config.yaml
num_hidden_layers: 8
hidden_size: 576
num_attention_heads: 9
num_key_value_heads: 9
head_dim: 64
intermediate_size: 2880
vocab_size: 8192
hidden_act: "gelu"
norm: "layernorm"
norm_place: "pre"
norm_eps: 1e-05
positions: "learned"
qk_norm: false
attn_scale: 0.125
bias: "none"
tie_word_embeddings: true
parallel_block: false
init: "trunc"
init_std_qkv: 0.017
init_std_o: 0.00425
init_std_up: 0.017
init_std_down: 0.00425
optimizer: "muon_variant"
learning_rate: 0.00926
lr_mult_qkv: 0.4
lr_mult_o: 1.5
lr_mult_down: 2.0
beta1: 0.93
lr_head: 0.00402
warmup_steps: 200
schedule: "wsd"
decay_fraction: 0.589
decay_shape: "linear"
final_lr_fraction: 0.0
batch_tokens: [32768, 65536, 98304]
max_seq_len: 1024
doc_mask: true
train_tokens: 582900000
max_steps: 9405
dataset: "wikipedia_en"
Each number is 128 + 32 x the weight over its row's rms, rounded and kept within 0 to 255. Layers, rows and columns count from 0. The size above them is the row's rms in percent of the matrix's.

# layer 2 MLP up, 2880x576, rms 0.132, rows 588-651, columns 384-431
size [105 100 112 100  99 104 100 102 100  82 100  94 101 106  98  99  98 100  97  98 103  93  94 104  99  95  92 103 103 106  96  95 102 105 112  96  98 100  93  91 101  92  97 106 102 108 104  93 104 107 102 100  98  96 111  95 103 108 106 104  98 102 113 104]
[[146 158 135 138 130 144 105 107 125 171 147 103 113 103 166 105 181  93  75 168 145 109 102  86 131 110 102 137 119  60 101 163 152 168 115 160 114 134  89 124 122 151 115 135 129 150 149  76]
 [106 110 211 110 131 185 145 164 147 102 154  96 144 189 135  93 119 161 101 108 163 137 100 118 160 182 190 185 154 104 148 163 173 130 115 144 126 113 105  56 115 113 169 133 154 137 194  68]
 [128 157  80 177 162  96  68 139 131 150 116 142 136 109 185 125  81  95 110 154  94 123  99 156 138 159 107 140 108 158  92 116  66 154  96 140 136 109 109 127 104 140 114 109 142 108 124 185]
 [144  95  72 156  57 139 146 130 135  91 104  37 100 138 116  71 148 130 184 125 133 152 193 106 108 164 153  94 113 154  89 129  89 181  95 172 114  72  81 113 140 129 182  99  83 130 149 165]
 [ 90 124 189 161 102 183 123 124 180  94 143  77 105 133 106 145 166  54 140 103 120 127  81 147 143 166 168 153 141  83 109 122 139 129 110 154 203  34 119 123 102 135 145 117 166 107 189 155]
 [ 85 144 134 107 117  91  92 117  93  96 124 103 138 176 150 160 143 169 102 147 109 102 157 121 122  77 159 122  73 108 150 129 169 123 118  68 108  87 128 120 215 108 225 187 105 157  67 139]
 [136 189  43 157 123  93 127 131 131 136 134 140 137 191  73 139 131 114 167 129 146 119  97 168  84 134 125 111 146 122 119 164 106 102 119 127  81 143 139 141 163 134  88  92 101 128 155  75]
 [113 147  59 115 122 139 104 100 145 160 146 154 162  89 145 150 130 115 109  65 136 141 198 112 166 134 145  76 144 161 115  75 154 174 158 130 186 142 129 112 128 147 129 116 108 107 129 185]
 [104 154 149 117 161  92 155 149 116 145 186 103  82 140 142 144  96 165 172 128 152 157 107 155 128 144  88 162  95 100 119 107 101 177 131 142 178  83 100 123 149 121 172 173 120 108 134 141]
 [ 58 141 143 204 138 117  99 141 177 142 106 105 136 123 161 126 186 150  90 147  90 157 139 110 157 158  75 135 173  97 118 170  56  99 154 125 178 197 180 114 136 117 123 108  94 160 153 113]
 [169 150 107  83 120 144 113  83 146 137 127 118 120 137 128 163 116 135 137 121 162 134 148 108 113 108  77 139  80 137 146 104 124  79 144 109 169 168 117 112 164  75 188 143 143 161 134 154]
 [121 120 182 159 149 157 168 130 125 166 195 107 110 140  76 119 100 103 194 146 110 169  93 108 168 157  99 173 143 121 155 123 162 132  80 163 151 152 158 129 108 120 117 113 139 167  69  89]
 [109 117  84 122 167 148 126 157 173 113 141 108 168 103 144 172 167 164  97 114 175 127 147 139 129 137 154 121 108  78 210 141 109 135 116 180 135 155 118 180 150 114 103  98 117 104 123 161]
 [134 150 107 131 116 100  88 116 130  97 139 101 205 102 104 117  98 118 131 110 133 104 134 137 108 119 135 112 156 140 133 106  94 132 107  99 172 110 140  85 111  59  71 116 132 133 122 158]
 [123 160 102 115 129 151 133 143 114 157 110 146 122 143 127 130  86 154 128  99 177 139 115 184 177 174 134  76 141 100 170 107 161  94 186 116 205 103 114 142 106  56 179 151 130 137 116  47]
 [ 95  58  72 119  88 101 151 136 197 144 132  97  58 103 202 170 185  88 135 107  86 134 111 140 170 122  96 124 116 183  53 118 112 125 158 146 128 101 122 139 160 101 165 186 122 134 133 104]
 [161 165  39 154  54 120  94  55 151 126 119 154 113 122 175 112 138  79 135 151 123 128  89  45 110 151 183 152 157 161 180  94 165 131 140 109 134 121  76 150  62 130 202 177 111 193 161  99]
 [ 75 117 131 179 137 170 141 152 115 116 144 102  84 137 109  85 108 137 108 167 161 162 128  65 152 166  62 169 116 113  88 111 134 142 113 166 156 116 126 169 139 139 163 197 137 113  94 125]
 [110  82 133 131  90 103 129 112  90  95 207 130 126 127 155 139 173 137 115 171 156 138 109 123 154  92 140 126  92 113 108  94  82  94 181 163 150 113 150 155  97 102 104 140 104 163  84  99]
 [168 189 146 108 110 160 164 217 102 104  93 101 113 139 137 165 118 162 171 147 105 132 144 175 100 163  69 136  96 162 120 200 152 151 135 142 163 138 164 103  99 116 125 133  78 145  93 139]
 [ 95 104 115 110 163 192 163  96  72 119 123  99 146  35 152 198 157  76  85 111 175 127 189 108 148  75 154 141 105 193 181 150 130 173 144 141 113 180 126 145 147 170 176 154 139  60 167 157]
 [125 112 122 115 129 152  91  63 143 178 101  98 117  77 130 113 133 110  71  95 128  85 106 108  69 178 131 119 157 117  85 116 107 100 171 173 145  52  89 119 153 176 184  57 131 117 110 128]
 [ 79 128 122 113 101 162 119 103 116 164 115 132 164 129 145 154 164 111 160 143  97 174 116 141 125 136 130 168  98 134 140  89 106 108 116 122 136 145 147  90 147 133 172 114 178 113 140 111]
 [100 128 144 169 122 140 183 130 109 140  79 113 217  58 153 170 139 126 156 144 170 119 148 211  85 171 180 116 127 126  95 157  82 110 163 150  96 125 132 145 139  85 103 118 103 171 109 192]
 [113 133 116 141 162 127 130 156 147 174 114 152 155 130 158 102 129 148 150 147 125  67 134 155 136 189 125 118 169  85 129  84 140 118 166 113 107 141 101 143  72 110 153 138  78  90 137 141]
 [143 132  68 161 118 134 165 127 105 156 110 190 160 161 101 163 167 107 175 124 121 140 108  65 105  69 164 145 131 209 145 162 176 150 135 127  91 147 153 142 128  62 160 132 135 191 162 145]
 [ 94 150 145  67 146  95 160 162  91  72 106 119 144 169 132 169  69 151 194 111  96 127 128  70 136 165 155 164 108 112 127 150 165 121 103 127  93 132 123 180  81  97 111 183 126 174 133 154]
 [ 79 114  99 129 115 121  37 126 187  63 151 184 100 198 121 112 109 177 118 144 114 105 179 115 120 110 155  71 154 109 134 102 152 129 129 120 105 178  55 124 131 140 157 101 163 141 126 166]
 [147 146 127  88  88 107  89  68 160 191 161  74 138 129 154 144 144 110 120 163 120 163 129 146 131 162  71  43 107 134 125 105  94 100 115 239 105  80  80 122 101 161 120 131 112 152 182 147]
 [189 118 143 173 137 150 147 161 118 104 107 103  64 162  84  67 120 126 137 106 114 200  75 141 191 148  48 145 159 111 136 144 156 121 120 102 125  81 185 120 136 145 116 114  80 119 133 114]
 [ 85 121 142 110 151 103 154 125 110  71 128 109  99 101 159 128 159 166  93 146 170 127 144 119 141 106 114 120 157 142 182 202  96  89 108 130 162  69 123 176 112 100 126 113  81 135 163 155]
 [113 112 132 119 146 170  73 214  72 117 156 160 127 116  81 131 236 116 172 147 151 119 168 154 152 132 129 138 123 123 153 132 127  76 179  91  86 151 162 120  84 149  82 149 110 136  63 181]
 [ 83 159 168  94  49 135 150 150  96 103 132 171 114 179 125 132  71 165 114  98 127 112 128  94 148 120 221  92  65 111 125 169 120 159 150 120 153 139 193 122 186 145  77 127 193 164 155 159]
 [125 115  97 138  66 159 157 131  89  94 150 154  98 142 138  82  89 131 147 144  96 165 108  81  71 145 112 177 145 104 182 177 133 114 151 120 160 160  91  97  92  84 153 147 102 124 153 147]
 [134 100 161 126 128 125 117 108 151 151 137 102 135 109 164 112 112  97  89  65 165 152  86 127 142 158 116 156 120 129 163  97 102 119 116 200 121 140 216 149 111 129  61 111 120 184 155 101]
 [110 168 123 120 139 123 194 141  76 136 140 168 133 139 100 179 136 195  99  91 182 137 138  72  84 127 163  35 155 168 113  89 122 152 137 173 132 114 206 104  96  92 124  88 115 157 156 146]
 [126 144 132 102 185 167  99 119  81 127  98 124  99 170 156 129  63 111 127 117 135 139  89 138 118 134 120 119 163 123 156 147 170 118 125 116 137  91 109 122 163 101 211 117 151 156 181 140]
 [ 85 131  94 164 109 138 146  70 103 117  93 137 210 124 155 137 136 144  86 171 205 149 127 153 135 104 151 125 125 134 159 113 122 169 138 163 182 122  64  92 145 193 132 130 135 138 147 135]
 [ 90 115 163 161 155 180 146 123 106 167  81 138 148 132 136 185 117 112 189 125 109 147 134 164 134 133 115 123 132 123 148 116 104 105 130  88 161 151 134 147 193 155 118  86 135 205  90 158]
 [182  67 125 142 153 148 101 120 124 102 112 115 119 147 125 114 138  69 132 110 134 165 162 143 134 132 128  85 138 159  98 138 109 113  62 173  90 146  98  88 130 137  63 107 126 146 163  63]
 [111 190  99 103 135 144  94 165  91  85 114 153  93  65 154 111  72 128 126 168 151  98 127 140  97 151 166 129  95  98 123 137 147 147 162 127 143 105 125  65 131 160 119 140 131 136 191  78]
 [130 165 123 114 149 119 143 155  96 141 140  69 120 171 151 120 141 134 117 170 154 145 168  69 138 157 105  72  91 201 149 132 102  56 145  58 101 135  39  57 114 147 103 111 159 158 116 117]
 [ 99 110 158 175 163 155 106 124 128 118 121 142 102 122 180 152 104 125 115 108 192 101 141  86  80 149 149 126  88  40 157 170 106 148 100 122 134 123 122 114  60 138 106 111 140 170 110  94]
 [145 111 160 144 132 129 147 127 116 163 146 128 147 120 106 149  65  98 126 144 141 127 132 110 102 171 106 115 110 145 139 110  71 163  24 153 119 139  56 132 117 127 132  99 145 120 111 127]
 [135 144 134 166 145 159 111 139 152 120 161 146 132 135 149 104 106 116 133 174 104 125 131 109 171 121 137 138  89 134 141  93 115 117 160 137 104 155 141  89 113 116 193 158  70  63 113 108]
 [139 177 159 107 145 157 125 113 139  97 132 209 116 128 123 127 139 123 142 139  76  49 153 106  72  87 106 139  91 173 139 136 141 118  85 123 173  79 140 100 170 173 110 113 181 181 112 122]
 [110 115 110 126 150 103 171 162  92 140 131 127 125  73 112 107 103 108 102 135 182  94 130 138 135 100 115 144 162 136 213 171 106  83  84 152  85 119 116 150 142 125 120  82  97 143  76 102]
 [144 168 155  98 150 137 157 134 148 157 193 144 122 133 162 201 121  66 100 117 169 116  82  92 167 155 156 129 105 170 120 153  93  86 152  84 147 139 166 100 167 152 160  77 164  86  84 173]
 [144  66 135  99 116 107 146 115  96 151 152  74 130  92 113 133 161 104 142 158  51 175 150  64 112 143  67 158  75 159 167 150 140 110 146 139 174 136 117 121 124 112 122 191 141 214 135 124]
 [139 213 119 131 196 165 109  92  90  68 145  83 136  92 165 142 134 145 128 168 176  97 159 134 140 143 114 178 119 135  64 129  80  67 124 132 167 108 107 165 150 177 112 162 114 109 142 101]
 [147  85 149 179 110 233 115 148 142 108 102 111  72 115 108 106  95 117 131 142  69 107  95 175 175 166 123 120 184 182 158 152 104 141  82 146  93  86 118 155 185 136 117 142  90 131 142 105]
 [118 125 142 130 123 192 100 147 108 144 170 143 123 113 142 100 154 178 136 120  98  71  55 143  72 143 165 139 102 133 206 128  37  71  83 137 115 198  89 161  83 106 131 156 106 100 100 110]
 [121 125 119 164 172 128 111  85  91 137 138 109  59 117 165 110 193 109  76 143 161 167 189 158 131 184 183  92 154  73 102  71  91 117 145 168 119 127 126  99 140 136 138 126 111 156 103  94]
 [139 116 190 139 133 118 144 111  42 121 140 108 123 127  91 114 203 123  92 116 120 118 167 157 108 147  94 168 166  48 142  99  90 105 156 142  93 132 102 126 113 122  91 145 100 170 125 149]
 [157  97 103  83 114 135 224 146 164 173 144 154 162 106 161 141 105 127 149 144 132  91 196 166 142 111 145 101 113 139 160 148 116 223 118 126 139 125 116  75  55 139 184 115 118 142  37 108]
 [146 187 103 150 112 163 136  95  76 175 138 124 145 148 161 119 104 116 111  97 115 104 147  95 159 136  37 151  98  85 156 182 110 202 131 120  88 103 117 155 109 166 134 130 109 133  91 139]
 [121 173 136 190 113 127  91 157  90 143 162 112 111 115 124 105 110 119 178 119 135 162 102 115 140 121 175 126 148 112 172 125 155  39  94 135 124 101  75 156 106 146 138 145 138 125 126 181]
 [111 147 132 119 132 168  74 170 116 164 105  84 103  88 120 120 185 147 162 117 184  99 150 142 180 158  69  93 142  79 103 110 117 111 120 145 210  73  91 125 111 103 117 137 135 123 172  83]
 [ 96 188  98 114 197 150 119 111 117  82 153 116 192 110 131 113  62 134 161 155 124 107  98 150 178 203 100 158  96 123 108 119 151  81 116 162 166 154 157 141 179  86 123 127 125 167 108 136]
 [101 183 157 107 152 164 144 144 130  90  90  81 166  95 150  84 159 130  67 170 183 122 133  91 104 130  91  95 133 150  26 125 160 150 136 140 159 120 135 140 104 103 128 117 122 102 157  59]
 [141 124 113 104 189 121 152 136 126 174 133  76  90 110  89 137 167 142 122  68 130 101 120 127 111 135  96 143 153 148 127 161 146  60 140 120 112 173  87 142  82  84 146 187 116 110 157 100]
 [143 138  60 110  83 125 163 117 106 183 109  85 141  65  96 148  92 130  77 110 138 116 154 136 154 130 130 125 143 155  92  82 115 104 169 148 127  98 155 136 116 115 127 130  76 112 113 105]
 [171 139 179 150 176 174  99 104 109 157 113 156 129  98 165 112 130  99 151 196 166 117 139 113 145 179 150  50 128 127 128 163 143  64 138 167 101 213  75 128  98 108 152 132 140 125  65 162]
 [147 147  96 109 132 152 216 194 140  91 159  83 116 157 160 140 162 151 110 147 150  95 111 149 156 120  99 123 126 142 114 183 180 113 103 165  90 172  79 139 180 150 128 150 146  69  77 158]]